config.yaml
head_dim: 64
norm: "layernorm"
norm_place: "pre"
norm_eps: 1e-06
init: "normal"
init_std_o: 0.00425
init_std_up: 0.0269
final_lr_fraction: 0.05
Each number is 128 + 24 x the weight over its row's rms, rounded and kept within 0 to 255. Layers, rows and columns count from 0. The size above them is the row's rms in percent of the matrix's.

# layer 14 attention key, 192x192, rms 0.0996, rows 28-63, columns 96-143
size [111 105 104  97 113 105  91 103 112 109 100  93  94 102  96  99  97 104  96 111  99 107 109 104 107 105  95 106 107  94  96  95 105 103 102 103]
[[178 163 117 126 127 141 135 124 114 151 141 118 132 111 118 115 133 138 120 101  86 117 116  94 105 126 145 110 108 131 118 122 106  87 162  84 111 124 160 158 136 142 151  87 141 126 149 148]
 [171 142 113 123 184 152 162 125 125 155 157 132 157 161 147 120 134 176 150 125 116 134  97  85 126 103 106  96 110 131 125 122 133  85 152 162 114  70 150 144 115 148  93 121  60 121 126 102]
 [128 105 114 138 179 147 148  99 164 122 137 116 102 105 140 147 124 118 122 164  92 125 136 151 141 173 136  85  85  86  92  90 133 119 141 144 163 123 179 110 110 155 120 124  80 160 129 121]
 [132 110 169 163 139 191 142 143  70 143  80  95 128 134 142  96 161 125 115 120  59 144 137 100 102 137 114 142 129 104 112 110 143  72 125  91 123 106 183 122 112  74 139  68 122 102 133 125]
 [135 110 118 131 152 133 127 126 116 147 114 107 108 141 149 113 137 174 109 125 116  95 129  79 117 142  99 109 109 132 130 107 115 113 131 140 113 112 110 181 126 141 149  97 136 125 144 135]
 [123 129 118 137 133  84 113 105 160 118 160 171  84  93 128 119 147  91 137 105 137 129 103 125 119 146 148 150 117 137 113 113 122 127 118  98 127 136  97 139 103 137 113 144 134 127 117 175]
 [ 97 125 114 159 166 112 136 141 118 139 166 107 144 121 140 138 146 104 136 132  96 184 129 111 133 143 138  87 122 123 157 134 129 131 154 138 143 167 170 147 117 119 107 135 165 132 167  95]
 [196 122 148 119 154 152 156 136 126 149 108 127 127 156 129 128  87 166 127 157 149 127 123 114 122 131 119 130 100 108 121  93 133 111  93 125 136  90 159 160 150 111 110  93  38  91 123 142]
 [175 136 154 153 205 159 158 108 116 170 128 128 149 158 153  97 157 133 145 161 102 133 122  90 108 129 121 104 105 108 116 120 118 126 141 124 133  87 154 128 113 167 140  98  80 106 129 108]
 [198 143 146 116 159 141 122 101 152 144 132 130 130 131 146 105 141 158 127 159  80 116 133  70  95 124 112 130 108 120 108 131 121 112 139 125 117  86 155 129 136 110 141 105 144 117 155 160]
 [159 121 113 145 121 107 169 146 132 131 129 150 130 160 136 143 183 126 154 186 106 130 128  90 130  84 143 168 150 136 137  91 133 102 112  90 111 126 134 150 145 147 141 145 173 147 115 134]
 [165 142 127 127 137 129 104 106 118 164 150 144 156 132 130 136 172 143 141 137 122 101 136 144 110 134  91 134 129 138 118 114  90 121  85 133  98  99  85 167 123 142 117 134 135 103 115 112]
 [162 114 159 116 152 141 100 160 104 147 129  79 129 146 169 108 108 151 121 146 129 127 144  91  98 111 137 101 128 114 110  84 133 130 119 162 124  77 126 116  98 142 107  99 111 141 133  94]
 [136 165 160 142  85 125 105 122 158 105 142 111 112 130 147 144 116 150  97 113 128 112 111 132 132 143 128 110  57 113 112 145 113 119  92 158  89 105 125 141 138 147  98 116 106  79 175 111]
 [149 128 145 120 149 135 159 130 118 145 146 117 170 113 113 134 150 149 159 175 133 104 115  94  87 126  84 147 103 125 150 113 111 122 118 117 140 112 112 171 114 158 119 143 128 125 113 133]
 [ 78 132  95 127  97  87 116 145 164  60 147 142 144 143 118 123 148  73 102 112 151 150 128 126 154 119 154 141 171 138 119 152 116 173 116 148 144 153 120 143 112 142 123 185 146 128 117 162]
 [166 124 131 131 154 177 147  88 145 146 114 132 131 141 139  89 128 144 145 132 109 128 141  92  97 113 121 139 108 122  68 138 137 114 149 130 153  92 125 142 125 122 153  56  97 130 130 115]
 [102  83 141 114 166 116 104 110 122 113 137 175 127  93 142 122 148 116 120 134 133 130 124 137 136 140 152 129 103 109 137 126 102 155 132  94 135 158  85  95 143 159 144 145 113 136 120 131]
 [157 129 109 115 118 117 161 147 101 155 143 122 144 150 143 155 155 181 135 114 142 151 135 106 102 102 126 125 153 132 106 156 156  90 100 115 108 142 148 164 154 140  94 123 148  90 145 105]
 [165 158 125 101 114 133 151 107 198 126 136 140 106 124 128 173  82 142 101 101 162  96 123 152 133 121 167  70 136 147  51 122 132 132 150 116 132 136 122 119 108 171 115  97  80 159 109 128]
 [132 148 128  77  98  86  94 160 141 107 142 117 112  97  99 145 106 108 130 126 192 111 118 140 136 103 167 164 107 160 137 113 116 151 125 137 128 102  92  95 136 108 165 181 120 125 157 121]
 [163 132 147 151 148 126 141 162  86 147 101 105 121 148 134  98 103 143 142  99 114 145 142 117 104 105 121 116 114 108 120 114 153 119 116 110 148  81 163 128 112  97 125  91 111  94 142 149]
 [123 109 163 164 174 157 107  98 107 158 134 123 166 160 137  79 135 142 131 105 115 107 126  93 102 141 126 109 120 145 102 106 126 134 133 137 134 103 155 187 124 129 133 103  90  75 161 173]
 [111 122 156 154 112 111 106 144 147 116 123 161 121 152  75 170 105 111 136  96 176 130 163 193 126 145 125 116 142 119 171 116 116 145 119 122 161 143 154 125 125 109 154 141 124 137  90  92]
 [ 75 130 122 101 118 120 122 133 121 115 140 115 133 123  99 145 129  83  80  89 104 150 137 139 162 108 150 133 116 148 144 128 134 144 114 149 102 208 139 147 180  96 147 141 176 123 160 150]
 [107 148 174 111  94 149 116 127 157 157 119 105 122 112 124 119 139 150 111 129  97 115 120  99 134 127 154 129 139  99  93 134  96 126 125 156 107 137 131  65 169 161 103  86  95 101 138  85]
 [106 133 121 147 123 100 136 113 118 163 119 133 120 115 120 139 171  64 110 102 152 145 152 178 107 143 166 138 142  80 118 133 139 146 114 150 144 119 160  92 110 153 130 118 123  90 140 136]
 [146 119  99 120 161 155  93 119 108 165 158 176 116 161  89 122  91  77 163 124 135 108 145 113  96 126 138 148 118 155 147 111 125 115 123  99 141 104  84 156 127 108 133 164 147 169 102 152]
 [143 116  95 157 150 132 147 129 162 134 154 135 101  94 126 122 111 126 104 127 116  74 129 119 121 143 170  97 100  95 114 105 188 101 134 129 133 105 123 136 141 166 167  96  88 129 133 155]
 [177 125 123 133 176 114 156 113 135 143 143 105 146 145 117  87 142 160 150 148  97 105 151  97 101  95 146  86 115 141 107 111 149 104 129 108  92  84 135 148 153 125 118  93  96 143 130 145]
 [127 126 133 128 170 169 141 112 146 135 123 116 152 156 125  98 136 179 150 140 104 114 117  37 108  87 127 111 114 134  98 136 130 126 155 118  99  69 154 173 112 102 176  81 111 104 154 121]
 [140 160 169 123 122 165 150  80 135 138 129 109 114 163 125 106 170 138 118 140  76 150 127 116 111 120  82 125 115 116 129 178 143 125 119 118 132 107 161 148 119 121 129  84 142 103 154 132]
 [140 130 139 144 116 178  89  93 116 133 175 140 152 129 121 102  91 121 112 139 145 126 165 126 139 150 136 107 151 150 122 159  84 132 116  81 117 145  63 123 193 143 104 131 142 131 144 118]
 [154 141 160 136 128 158 125 128 118 150 130 103 100  85 119  96 163 133 145 121  92 115 103  98 104 117 137 171  79 136 135 130 157  87 184  81 115  88 131 154 102 126 141 124  96 111 144 138]
 [149 117 147  93 152 106  99 116 164 111 141 164 143 120 109 105 123 103 167 147 157  94  98 115 140 138 127 118 119 117 124 107 111 147 131 147 124 120 155 105 144 181 121 118  56 139 121 143]
 [136 126 180 139 135 120 116 111 165 141  86 134 121 118 153 118 121 150 116 115 199 121 146 123 140 128 142 135 134 103  81 133 144 114 146 142 128  90 119  98 150 156 142 107  99 101 140 157]]
# layer 14 attention query, 192x192, rms 0.0984, rows 29-63, columns 96-143
size [ 95  97  91 110  97  97 107 103 108  98  88 106 102 102  98  94 104 103 104 103 104  95  96 101 106  93 103  99  94  86  98 106  97 105 100]
[[132 171 113 125 139 136  88  96 133 118 171  88 134 133 123 165 150 155  83 112 113 128 138 142 168 116 119 115 139 117  86 120 132 130  96 148  74 129 152 118  79 154 107 142 109 122  92  89]
 [120 137 151 132 116 114 145 132 150 100 149 134 144 102 154 125 142  77 129 132 105 135  83 155 141 130 154 110 118 151  97 115  66 116 118 111 147 169 132 128 122 131  90 109 107 168 158  88]
 [129 136 100 122 136 138  98 147 105 128 116 108 118 149 132 146 146 110 152 141 129 183 145 159 115 135 161 150 116 126 141 156  81 105 146 125 127 109 170 135 115 153 104 128 136 146 144  51]
 [111 124 138 133 103 128 112 154 117 139 129 119 115 132 156  97 103 150  96  92 171  99  96 159 114 139 117 115 145 138 162 102 182 148 101 114 132 160  94 163 114 103 138 152 174 114 152 160]
 [132 146 150 132 144 111 143  83 143 149 130 132 139  90 148  97 144 134 117 119 137 113 126 138  97 124 135 154 104 128  94 142 121 136 170 152 118 143  89 168 120 105 109 122 115 127 143 185]
 [159 120 121 152 149 140 125 110 153 149 146 137 123 117 119 128 146 115 121 124 111 137 123 120 141 108 161 166 142 117 125 175 127  92  89 118 154 176 165  92 129  92 118 173 145  88  93 124]
 [ 97 150 124 160 129 132 105 108 125 160 120 121 153 121 167 176 123 146 102 168 145  85 112 140 120 169 110 144 137 132 158 140 164 161 132 143 131 105 164 138 145 158  93 106  63 145 109 149]
 [128 163 111 128 145 180 151 120  45 143  89 102 147 110 127 107 148 110 173 110 118 130 135 136 130 163 151 171 154 105 124 117 101 112 171 152 153 125 141 103 124 141  93 129 112 135 127  83]
 [126 130 150 147 168 162 104 104 153 153 110 130 135 116 145 135 158 137  64 153 114 144 122 145 116 127 136 104 126 116 150 111 135 153 132  72 157 134 106 138 110 119 191 106 142 182 122 149]
 [106 122 113 133 102 137 127 128 104 130  81 122 105 119 108 153 173 152 109 125 106  99 142  99 145 163 129 122 202 175 114 113 161  95 128  99 151 165 123 106 130 125 150 124 146 172 105 147]
 [138 126 181 139  98 155 116 136 138  91  97 125 132 113 114 149 187 131  97 106 137  96 114 149 119 125  96 149 163 127  88  82 128 141 134 149 110 142  74 113  82 138 123 109 109 143 145 146]
 [120 119 110 144 112 195  91 110 172 116 108  90 137  86 133  81  99 126 106 152 125 139 137 155 143 144 133 125 154 135 129 145 122 154  77 165 157 175 114 127 122 141 129  90 103 142 113  97]
 [103 145 152 159 127 121 111  99 164 139 104 115 120  92 142 183 138 170  63  97 136 127 102 178 144 155 106 105 114 123  97  99 137 180 122 123  73 152 111 113 118 102 109 129 102 168 128 114]
 [123 127 140 154 133 179 161 139 116 183  89 189 144 158 120 135 171 141 126 126  99 123 157 132  95 120 109 184 114 115 130 127 177 124 125 127 136 113 136 125 119 122 144 157 122 121 126 146]
 [160 150  94 128 160 130 112 109  89  78 131 152 135  86  97 129 110  85 151 118 143  97 149  64 108 105 124 118 153 128 133 128 104 105 131 130 114 142 126 142 122 137  98 114 122  95 160 145]
 [126 142 153 117 146 124 138 107 124 111 112 123 132 114 114 162 141 135 160 101 117 102 119 140  97  60 130 133 138 104 142 126  65 146 148 138 112 118 113 156 111 129 127  72  71 188 119 102]
 [116 147 161 133 106  99 154 164 120  96 116 153 163 140 133 136 126  89 143 159 141 145 132 128 123 163 135 139 125 138 118 130  99 127 145 122 140 176 154 136 158 110 138 145 115 111 173 202]
 [112 126 115 170 125 142 173  77 133 154 149 111 109 151 146 154 145 142  98 119 103 152 137  98 162 120 117 116 156 105 153 152 200 128 107 130 108 143 161 144 137 141 155 118 146 110 110 132]
 [145 144 124 139 143 114 122  95 173 141 134 128 136  97 146 148  78 159  81 108 145  88 145 116 142 150 131  88 143 122 104 157 134 148 132 143  87 128 103 117 132 138 142 111  94 160 116 122]
 [110 179 137 145 157 121 100 142 180 161 115 156 100 122 184 139 146 117 137 181 134 123 163 112 118 139 172 149  91 139 117 129 121 144 133 126 114 167 107 163 153 125 147 124 113 129 122 146]
 [110 116 123 144 143 117 118 129  77 152 114 109 134 140 126 126 115 130 106  93 146  98 119 153 143 161 139 142 125 154 178 113 148 106 139 131 150 111 126 175 113 132 116 125 116 140  73 114]
 [118 104 131 130 150 133 123 107  82 153  95  93 127 105 107 128  78 115 149 104 138 125  83 140 122 134 136 132 142 110 135 100 119 113 139 149 136 121 146 208 115 114  76 109 126  96 159 150]
 [122 132 145  77 111 122 143 140 141  91 128 163  81 157 136 159 120 142 164 109 146  87  87 125 110 122 134 157 165 145 120 123  83 108 149 144 106 153 168 115 169 172  95 149 113 137 126 122]
 [132 100 142  88 135  89 154 157 121 105 171 142 144  96 111 165 116  85  93 107 124 133 125 118 104 112 122 137  81 105 106 164 111 124 130 115 132 155 149 137 142 136 166 101 197 114 157 148]
 [103 166 149 137 127 102 130  85 147 207 124  88 115  83 135 124 130 157 130 112 106 121 129 139 105 139 115 121 136 121 132 142 111 129 152 153 100 105 152  99 145 136 166 134 114 115 136  83]
 [112 157 124 150 149 162 146 105 101 148 120 124 138 106 115 139 145  83 137  99 108 114 121 132 142 128 128 181 189  80 101 112  71 119 163 150 123 153 155 125 106 169 122 135 120  99 155 141]
 [151 144 112  97 131 144 157 137 145 122 162 160 136 108 134 141 147  57 142 150 188  99 147 110 105 101 144 148 176 117 111 129 109 117 152 132 164 154 153 166 137  98 124  95 128 130 143 186]
 [136 148 132 166 143  92 129 117 131 112 142 115 111 118 166 159 104 121 127  80 127 102  91 126 171 132 154 167 134 137 139 158 140 163 114 134 101 143 108 111 149 141 159 107  96 141 135 148]
 [118  79 134 134 144 107 144 130 144 129  84  94 116 147 140 128 127 142 136 127 138 147 120 122 164 148 167 132  99 140 117 172 129 166 126 129 107 150  85 139 169 177 150 102 145 149 103 110]
 [147  99 109 152 164 161 147 120 107 132 120 114 108 127  90 139 126 130 166 118 128 146 156 122 129 134 164 136  92 116 132 173 195 115 129 145  68 116 130 162 103 105 149 125 139 123 105 103]
 [131 121 144 109 137 162 119 113 107 112 132  76 155 106 133 123 114 156  79 101 140 101 161 122 123  88  80  87 100 111 147 116 180 152 140 110 142 120 123 142 127 135 116 131 160 126  95 111]
 [159  94 138 113 126 132 108 153 145 155 116 144 137  95 133  98 140 137 133 118 108 157 143 133 145 138 154 140 129 112 106 151 107 136  99 180 101 112 139  64 172  97 114 128 145  97 117 107]
 [116 148 140 125 113 157  95 146 121 179 103 120  89 128 133 112 171 124 129 160 106  89 110 121 103  68 125 147  57 145 170 129 124 146 142 123 155 132 129 179 117 124 146 148 143 120 199 127]
 [173 164 150 169 111 148 135 122 144 132 119 137 164 102 140  91  90 156 127 122 120 152 158 114 123 148 102 143 130 147 100  96  87 123 128 179 148 110  99  86 128 165 126 131 124 147 129 164]
 [100 121 133 161 136 112 107 104 127 130 104 148 115 108 166 184 104 136 125 149 150 147 113 141 141 147 136 144 155 101 148 100  80 142 150 144 135 148 134 112 135 110 176 160 110 133 120 155]]
# layer 14 attention value, 192x192, rms 0.127, rows 0-33, columns 96-143
size [ 83 104 102  92  90  90  87  92 106  85  86  85  88 105  90  95  95  91  96  86  88  82  93  92  92  82  90  90  81  86  82  90  89  85]
[[113 130 119 160 152 130 151  99 183 141  92 188 122 178 138 127 138  88 131 140 111 114 116  95 198 117 130 157 115 105 157 166  97 108 141 126 145 160 135  68 126 116 180 174 125 157 137 136]
 [108 133 140  71 130 122 156 106 107 132 167 153 112 139 136 140  97  66 154 170 140 161 136 145 102 137 135 156 132 122  96  78  97 122  99 171 128 109 141 136 170 135 176 113 144  86 136 140]
 [130 128  98 154 104 130 116 156 106 131 106  88 158 107 107 132 124 152 119 138 103 108 196 152 144 143 106 117 127 124 119 184 183 196 133  82  97 125 102 127  81 117  85 137 113 106 123 116]
 [102 112 153 123 108 133  94 124 151 110 102 108 137 107 141 129 139 129 133  74 134 136 112  85 144 133 136 103 103  87 135  97 107  93 162 126 144 133 164 126  60 140 152 132 157  93  81 142]
 [ 97 110 139  85 151 115 148  90 128 129 129 136 114 152 148 123  95  85 138 138 154 119 126 141 143 113 170 144 131 112 134  86 113  49  98 144 146 106 160  96 124  98 124 158 112 148  89 131]
 [122 108 132 113 134 109 106  87 154 149 162 142 124 128 160 131 150 144 112  89 154 148 103 106 141 124 123 115 167 161 127 108  88 149 117 128 161 132 117 111 111 140 166 107  82 137 107 132]
 [131  97 148  94 146 121 139 103 126  69 166 137 117 127 125 156 128 156 137 158 126 158 133 106 143 149 158 136 172 108 119 101 116 117  95 149 132 158  96 153 136 114 105 120  96 153 132 126]
 [177 134 106 102 166 130 154 130 100 115 103 146 138 132  88 120 126 148 161 177 139 145 151 173 102 174  98 186  85 141 130 154 112 174 146 133 135 159 107 121 145 163 137 111 140 106 139 108]
 [129 132 106  93 138 161 155 154 148 149 138 144 122 177 110 119  84 127 134 167 170 110 122 136 112 149 134 133 121 138 126  86 120 104  93 160 120  90 140 123 149 133 148 123 165 137 153 156]
 [153 125 139  97 130 117  77  89 131  92 166 125 128 121  82 133 182 199 117 155 140 156 151 154 133 157 137 100 124 107 141 128 157 132  83 137 114 102  86 162 136 128 145  91 149 138 128 149]
 [114 101 151 156 144 112 117 109 143 165 137 121 153 141 113 126 138 144 166 113 151 111 155 155 124 117 145 171 130 122 143  97 103 138 135 146 118 141 145 118 116 225 170 100 116  93 100  85]
 [124 117  98 133 122 145 123 112 115 142 139 138 145 175 121 150 129 103 141 135 150 123 128  78 152 108  92  87  99 122 179  84 132 113 127 130 101  83 167 109 128 128 169 144 108  82 111 128]
 [116 111 165 136 145 135 130 102  99 122 116 124 137 146 184 135 141  81 116 140 110 114 159  94 172 107 123 113 104 141 154 155 133  96 128 125 102 134 105 135 124 118 116 108 115 146 152 138]
 [104 124 111 158 150  91 102  94 131 116 121 110 139  94 102 126 159 140 124 103 125 137  85 102 152 112 117 123 134 141 148 156 107 182 124 108 152 169  96 111 111 169  98 106 102 150  99  94]
 [ 98 130 135 149 144 154 165 136 169 159 138 131 125 138 147 124  98  85 119 122 137 122  98 127 110  92 146 108 150 137 110 103 111  71 147 127 111 180 135 124 140 166 159 107 133 120 137 111]
 [ 92 106 145 166 117 126 106 118 135  89 114 131 125 108 133 127 181 137 139 123 110 127 103 155 168 118  93 108 128 108 132 126 125 120 121 100 141 139 113 141 120 163  76 116 153 138 110 131]
 [135  98 115 102 113 128 165 133 134 133 120 143 142 146 134 106  91 121 148 128 133 143 119 136 139  92 169  84 144 112 125  86  98 117 129 155 132 153 147 101 117 145 128 117 128 101 129 161]
 [147 128 178 156 148 127 110  80 131  79 161 113 142 112 128 141 110  94 148 162 129 121 145  99 154 132 130 119 103 129 151 150 163 151 152 131 107 132 131 161 113 113 129 177  92 129  85 104]
 [112 132 164 102 103 131 107  99 111 109 130 168 150 127 130 139 123 136 140 115 107 136  77 118 114 187 117 131 112 126 144 130 140  96 199 115  90 100 160 146 115  83 125  80  80 160 141 128]
 [121 150 147 151 141 126 131 109 101 121 152 127 109  86  90 117  81 135 131 120 115 122 145 108 119 108 122 113 150 149 108 101 144  99 137 120 138 142 165  99 127 167 127 108 163 128 104 128]
 [113 146 113  96 117 128 170 122  99 135 154 214 132 166 153 158 130 101 127 157 121 127 102 122 114 121 116  96 139 119 170  98  92 110 135 121 116 137 181 111 149  84 132  97 104  96 144 121]
 [118 112 126 155 138 120 138 100 173 138 122 131  99  97 125 161 136  90 139 127 161 138  59 105 150 116 141 156 110 115 132 147 110 125 145  83 112 134 103 146 122 170 124 128 124 123  89 147]
 [102 167 141 110 141 139 121 121 120 124 158 143 107 152  91 162 143 140  84 126 124 154  79 105 110 150 111 129 154  94 152  66 138 145 125 110  99 135 117 158 123 150 123  52  97 134 110 186]
 [168  92 123 121 120 183  97 122 128 137  73  92 130 130 166 145 116  93 131 140 114 105 147 141 153 135 162 143 116 151 143 144 156 107 149 127 133 111 164 114  91  92 116 150 144 150 147 110]
 [ 91 104 122 137 111 139 130 102 127 137 108 149 146 137 168 115 125 115 162 121 162 113 138 169  90 112 116 155 107  93  87 116  90  93 119 124 135 130 115 134 129 158 181 126 140 142 142 117]
 [106  95 122 129 105 169  86 115 115 121 162 128 140 187 114 113 107 167 132 144 122 124 159 167  98 133 129 104 126 131 112 137 131 165 112 131 110 112 125 155 114 108  98 108  96 146  94 108]
 [130 158 143 159 102 108 139 156 101  98 122 161 120 117 149 128 156 124 153 104 118 122 192 132 153 119 110 153 115 164 101 128 118 160 122  77 174 133 101 101 125 109 133 130 149  96 137 100]
 [155 148 144 164 112 144 108 147 143 133  98 100 158 113 125 146 144 141 124 116  98 136 114  93 154 128 151 122 115 137 111 141 121 114 142 143  71 170 115 166 119 114 103 113  97 152 137 125]
 [176 152  85 166 141 124 146 137 162 130 114 176 136 141 115 172 129 112 123 122 178 131 153 103 123 194 134 140 106 170 131 120 107  89 115 129 109 113 125 136 154  78 136 131  91 120 145 143]
 [ 98  68 154 143  74 145  98 134 158 130  98  97 118  99 174 119 173 156 158 180 111 112 139 174 148 145 140 165 135  99 139 146 113 121 138 140  99  95 121 119 111 131 124 149 133 128 114 105]
 [116 137  99 157 119 125  95 113 141 109 129 162 164 135  94 116 101 155 132 115  97 158 173 159 112 134  92 131 117  99 167 162 144 116 152  95 126  95 129 125 143 138 109 133 130 143 130  99]
 [137 180 134  74 110 145 125 130 109 126 153 173 124 145  96 142 144  91  97 160 109 140  92 153  71 134  80  98 109 129 100 127 137 130 124 114  91 106 114 153  95 152 111 108 104 124 169 129]
 [131 112 128 198 124 110 113 130 188 141 127 177 107 143 139 124 135  82 154  86 117  93 127 112 143 142 130 156 120 149  91 116  99 135 133 117 132 138 124  85 167 137  82 137 142 149 125 117]
 [126 143 113 124  82 163 134 137 150 126 123 150 173 139 114 136 117 125 117 156 113 143 148 151 104 119  94 148  99  88 134 125 169 136 141  91 126 137 131 144 112 143 164 114 143 125 131 135]]
# layer 14 attention output (transposed), 192x192, rms 0.107, rows 0-32, columns 96-143
size [ 87  98 103  89  84  97  89  95 103  90  90  91  85 103  78  91  92  94 102  82  79  79  98  88 101  90  90 100  82  92  82  94  87]
[[120 132 132 139 136 155 112 113  94 115 161 112 119 188 121 140 162 125 141 127 114 186 134 156  98 117 105 110 100 141 106  65 133  85 134 121 150  81 125 142 124 126 132  98 156 118 154  81]
 [107 117 131  99 124  99 140 131 125 130 150 139 163 131 127 126 112 133 100 115 154  82 100 151 113 139 136 129 144  94 139 135 120 135 195 151 168 152 135 106 108 162 141 158  90 135 151 132]
 [197 122 147 125 158  74 102 127 111 122  83 127 129 135 123 104 141 149 151 168 172 132 113 134 113  94 138 104 120 125  96 136 129 115 126 148 143 123 185 103 148 118  92 122 134 133 113 119]
 [163  78 125 121 125 111 135 131 148 114 130 141 120 134 139 120 125 132 100 190 106 151 133 100 185 152 125 124 138 129  96 163 121 135  93 109 100 133 103 166 144 116 113  94  92 103 145 124]
 [130 108 148 118  89 101 107 163 148 161 137 153 164 100 125 129 113 127 150 141 120  96 101 132 119 174  82 107 167 147 142 151 113 163 134 128 112 106  77 139 140 150 134 121 123 115 110  90]
 [125 155 103 184 160 145 123 104  93 101 125 129 133  93 107 121 141 152 109 158 117 115 132 116 129 135 146 155  62 130 122 146 138  97 140 122 153 103 116 137  95 131 133 120 176 164 138 175]
 [100 163 132 118  99  83 104 151 144 185 151 111 152 104 140 122 118 133 157 150 147 146  98 107  96  87 107  77  83 109 144 180 124 123 133 124 137 116 125 143 131  97 121 131 139  90 137 104]
 [ 63 143 141 151 153 176 134 128 104 128 131  67 141 109 116 160 156  97 118 124 121 122 133 142 129 109 193 146 146 110 106 110 143 135 157 139 130 123 131 124 111 158 154 121  76 138 109 120]
 [ 85 134 155 114  80 114 137 110 111  95 111 175 111 144 145 127 141 100 128 117 121 147  91 148 112 116 120 160 118 139 111  86 123 139 207 158 112 131 161 141 141 145 100 113 130 131 108  95]
 [124 175  86 143 171 141 181 133 129 159 136 138 133 133 138 129 123 100 100 112 108 159 134 117 123  85 122 142 141 134  95 156 125 107 155 116 130 166 173 127 122 113  89 130 127 105 138  74]
 [162 110 116 122 156 152  95 145  66 135 128 148  95 113 130 161 131  97 160 158 137 104 126 113 140 132 107 131 118 134 128 165 138  85 150  80 160 125 135 179 131 109 121 139 140  97 151 105]
 [116 151 134  88 131 104 147 122 145 119 141 158 124 114  88 119 132  72 146  95 125 115 131 161 105 167 143 119 137 132 121  91 137 140 131  97 128 192 119 120 120  95  95 117 118 168 159 112]
 [102 119 107 112 115 129 123 138 174  97  87 114 144 103 106 102 111 126  63 155 144 131 112 142  88 145 130 142 143 149 153 169 135 123  99 116 152 170 155 129 158 109 109 119 128 118 136 162]
 [162 114 133 138 113 146 144 133 131 142 119 116 123 115 147 144 131 132 105 132 119 101 181 107 158 109 155 144 139 124 133 186 118 101 134  99 163 106 130 142 142 129 126 160 172 126 138 131]
 [ 81 156 130 151 127 124 140 155 136  81 177 146 145 136 143 113 149 115 149 132 119 126 167 113 127 125 110 136 114 126 124 117 107 147 109 115 167  90 152 152 129 103 108 152 141 111 144 162]
 [144 137 131 160 166 119  90 126 159 172 118 139 138 140 139 141 149 148 107 166 126  95 133  73 100 148 145 104 116 130 152 134 159 129 111 178 155 112 117 153 149 151 195 138 141 133  90 140]
 [106 120 159 146 158 144 155 177 143  92 146 124 106 148 115 117 129 105 139 167 125 151 120 117  96 150 110  94 154 162 139 127  85 122 128 123  97  74 130 169 147 131 160 103  75 143 134  84]
 [132 118 109 111 141 118 185 113 138 173 106 137 160 118 159 139 150  82 117 112 133 142 144 114 101 107 153 162 141 100 106 146 128 127  97 158 171 105 114 133 142 133 149  77 130 107 177 154]
 [134 119  96 118 121 122 139 156 179 107 113 128 113 124 168 136  66 103  95 120 144  92  97 129 125 112 159 120 141 147 128 150  99 126 100 131 125 154 105 103 130 120 157 117 138 120 142 139]
 [113 159 147 108 145 109 135 157  62 117 132 155 166 176 152 155 136  60 122 107 136 126 105 137 153 137 110 142  98 103 146 125 109 151 130 229 173 102 126 146 133 104 122 166  68  85 126 144]
 [148 125 131 129 126 127 123 158 137 129 116 154 151 142 129 119 100 127 111 119 162 162 155 139 129 209 143 149 121 153 114 124 115 125 147 136 155 123 103 129 132 135 180 134 151 137 119 111]
 [152 100  99 118 138 150 140  90 144 105 154 113 142 104 147 108 180 131 140 162  61 134 153 121 100 145 155 135 141 148 138 107 129 138 128 134 145 118  96 142 139 111  90 115 155  87 149 181]
 [133 111 103 145 114 117 129 116 138 122 131 109 136 115 111 150 162 129 127 102 109 182 116  98 112  97 167 114 153 152 127 148  94  87 154 136 152 110  99 117 143 139 140 151 125 139 144  75]
 [123 144 112 155 128  95 103 148 142  91 129 101 114  69 130 117 114 124 138 108  90  87 169 133 139  79  86 127 150 146  91 178 145 114 123 163  92 141 118 118 193 123 165 120 130 155 133 117]
 [112 131 131  98 125 164 156 173 133 117 112 127 145 161 125 110 109 134 145 136 129 107 133 110 144  98 131 137  88 150 128 105 151 142 119 124 115 130 130 154 129  91 136 136 159 110 168 134]
 [136 189 114 148 122  96 126 109 155 124 113  76 119 102 162 141 117 143 159 108 153 134 155 120 130 131 136 128 116 107 102 136 147 154 171  96 129 163 153 114 160 130 116 117 117 123 141 153]
 [ 86 105 106 128 107 131 119 122 134  97 105 128 102 132 121 119  97 138  97 163  98 147 105 113 132 135 122 140 140  82 126 112 166  90  89 174 147 127 109  96 117 124 138 174 118 117 103 124]
 [120 147 123 111 142  85 125 126 163 106 142 130  87 106 111 136 127 173 141  96 143 132 115 136 183 125 141 130 129 142 160 203 137 122 102 105 138  81 108 126 186 132 130 131 163 102 138 116]
 [110 110 153 119 111 128 128  98 158  93 121 195 128 136 127  94 135 155 167 140 112 117 113 142 115  83 153 163 146 110 110 117 171 115 199 145 106 134 147  95 133 126 128  63 149 106 113 103]
 [163 163 116 130 143 123 168 120  69 112 101 132 110 112 110  96 103 138  93 148 149 132 140 127 177 131 122  99 148 138 109 124 148 133 155  83 157 109 168  81 113 102 108 131 144 129 109 115]
 [149 121 149 123 132 113 138 139 135 118 127 118  95 138 144 164 105 153 151 160 177 104 107 126 127 142  87 148 136 136  88  72 140 115 116 119 123 107 162 114 120 107 164 146  86  97  78 143]
 [154 136 127 141 139 132 132 164 128 140 122 107 111 162 135 106 126 151 135 111 157 141 114 117 155 124 145 145  91 107 155 126 129 128 150 122 127 145 138 115  96 119 106 160 124 148 156 111]
 [ 79 146 102 103 151 151 152 153  95 137 126  98 136 105 121 123 108 155 124 196 150 141 133 146 114 110 138 132 135 144 150 166 178 155 126 170  63 115 177 124 132 135  98 113 119 124 137 158]]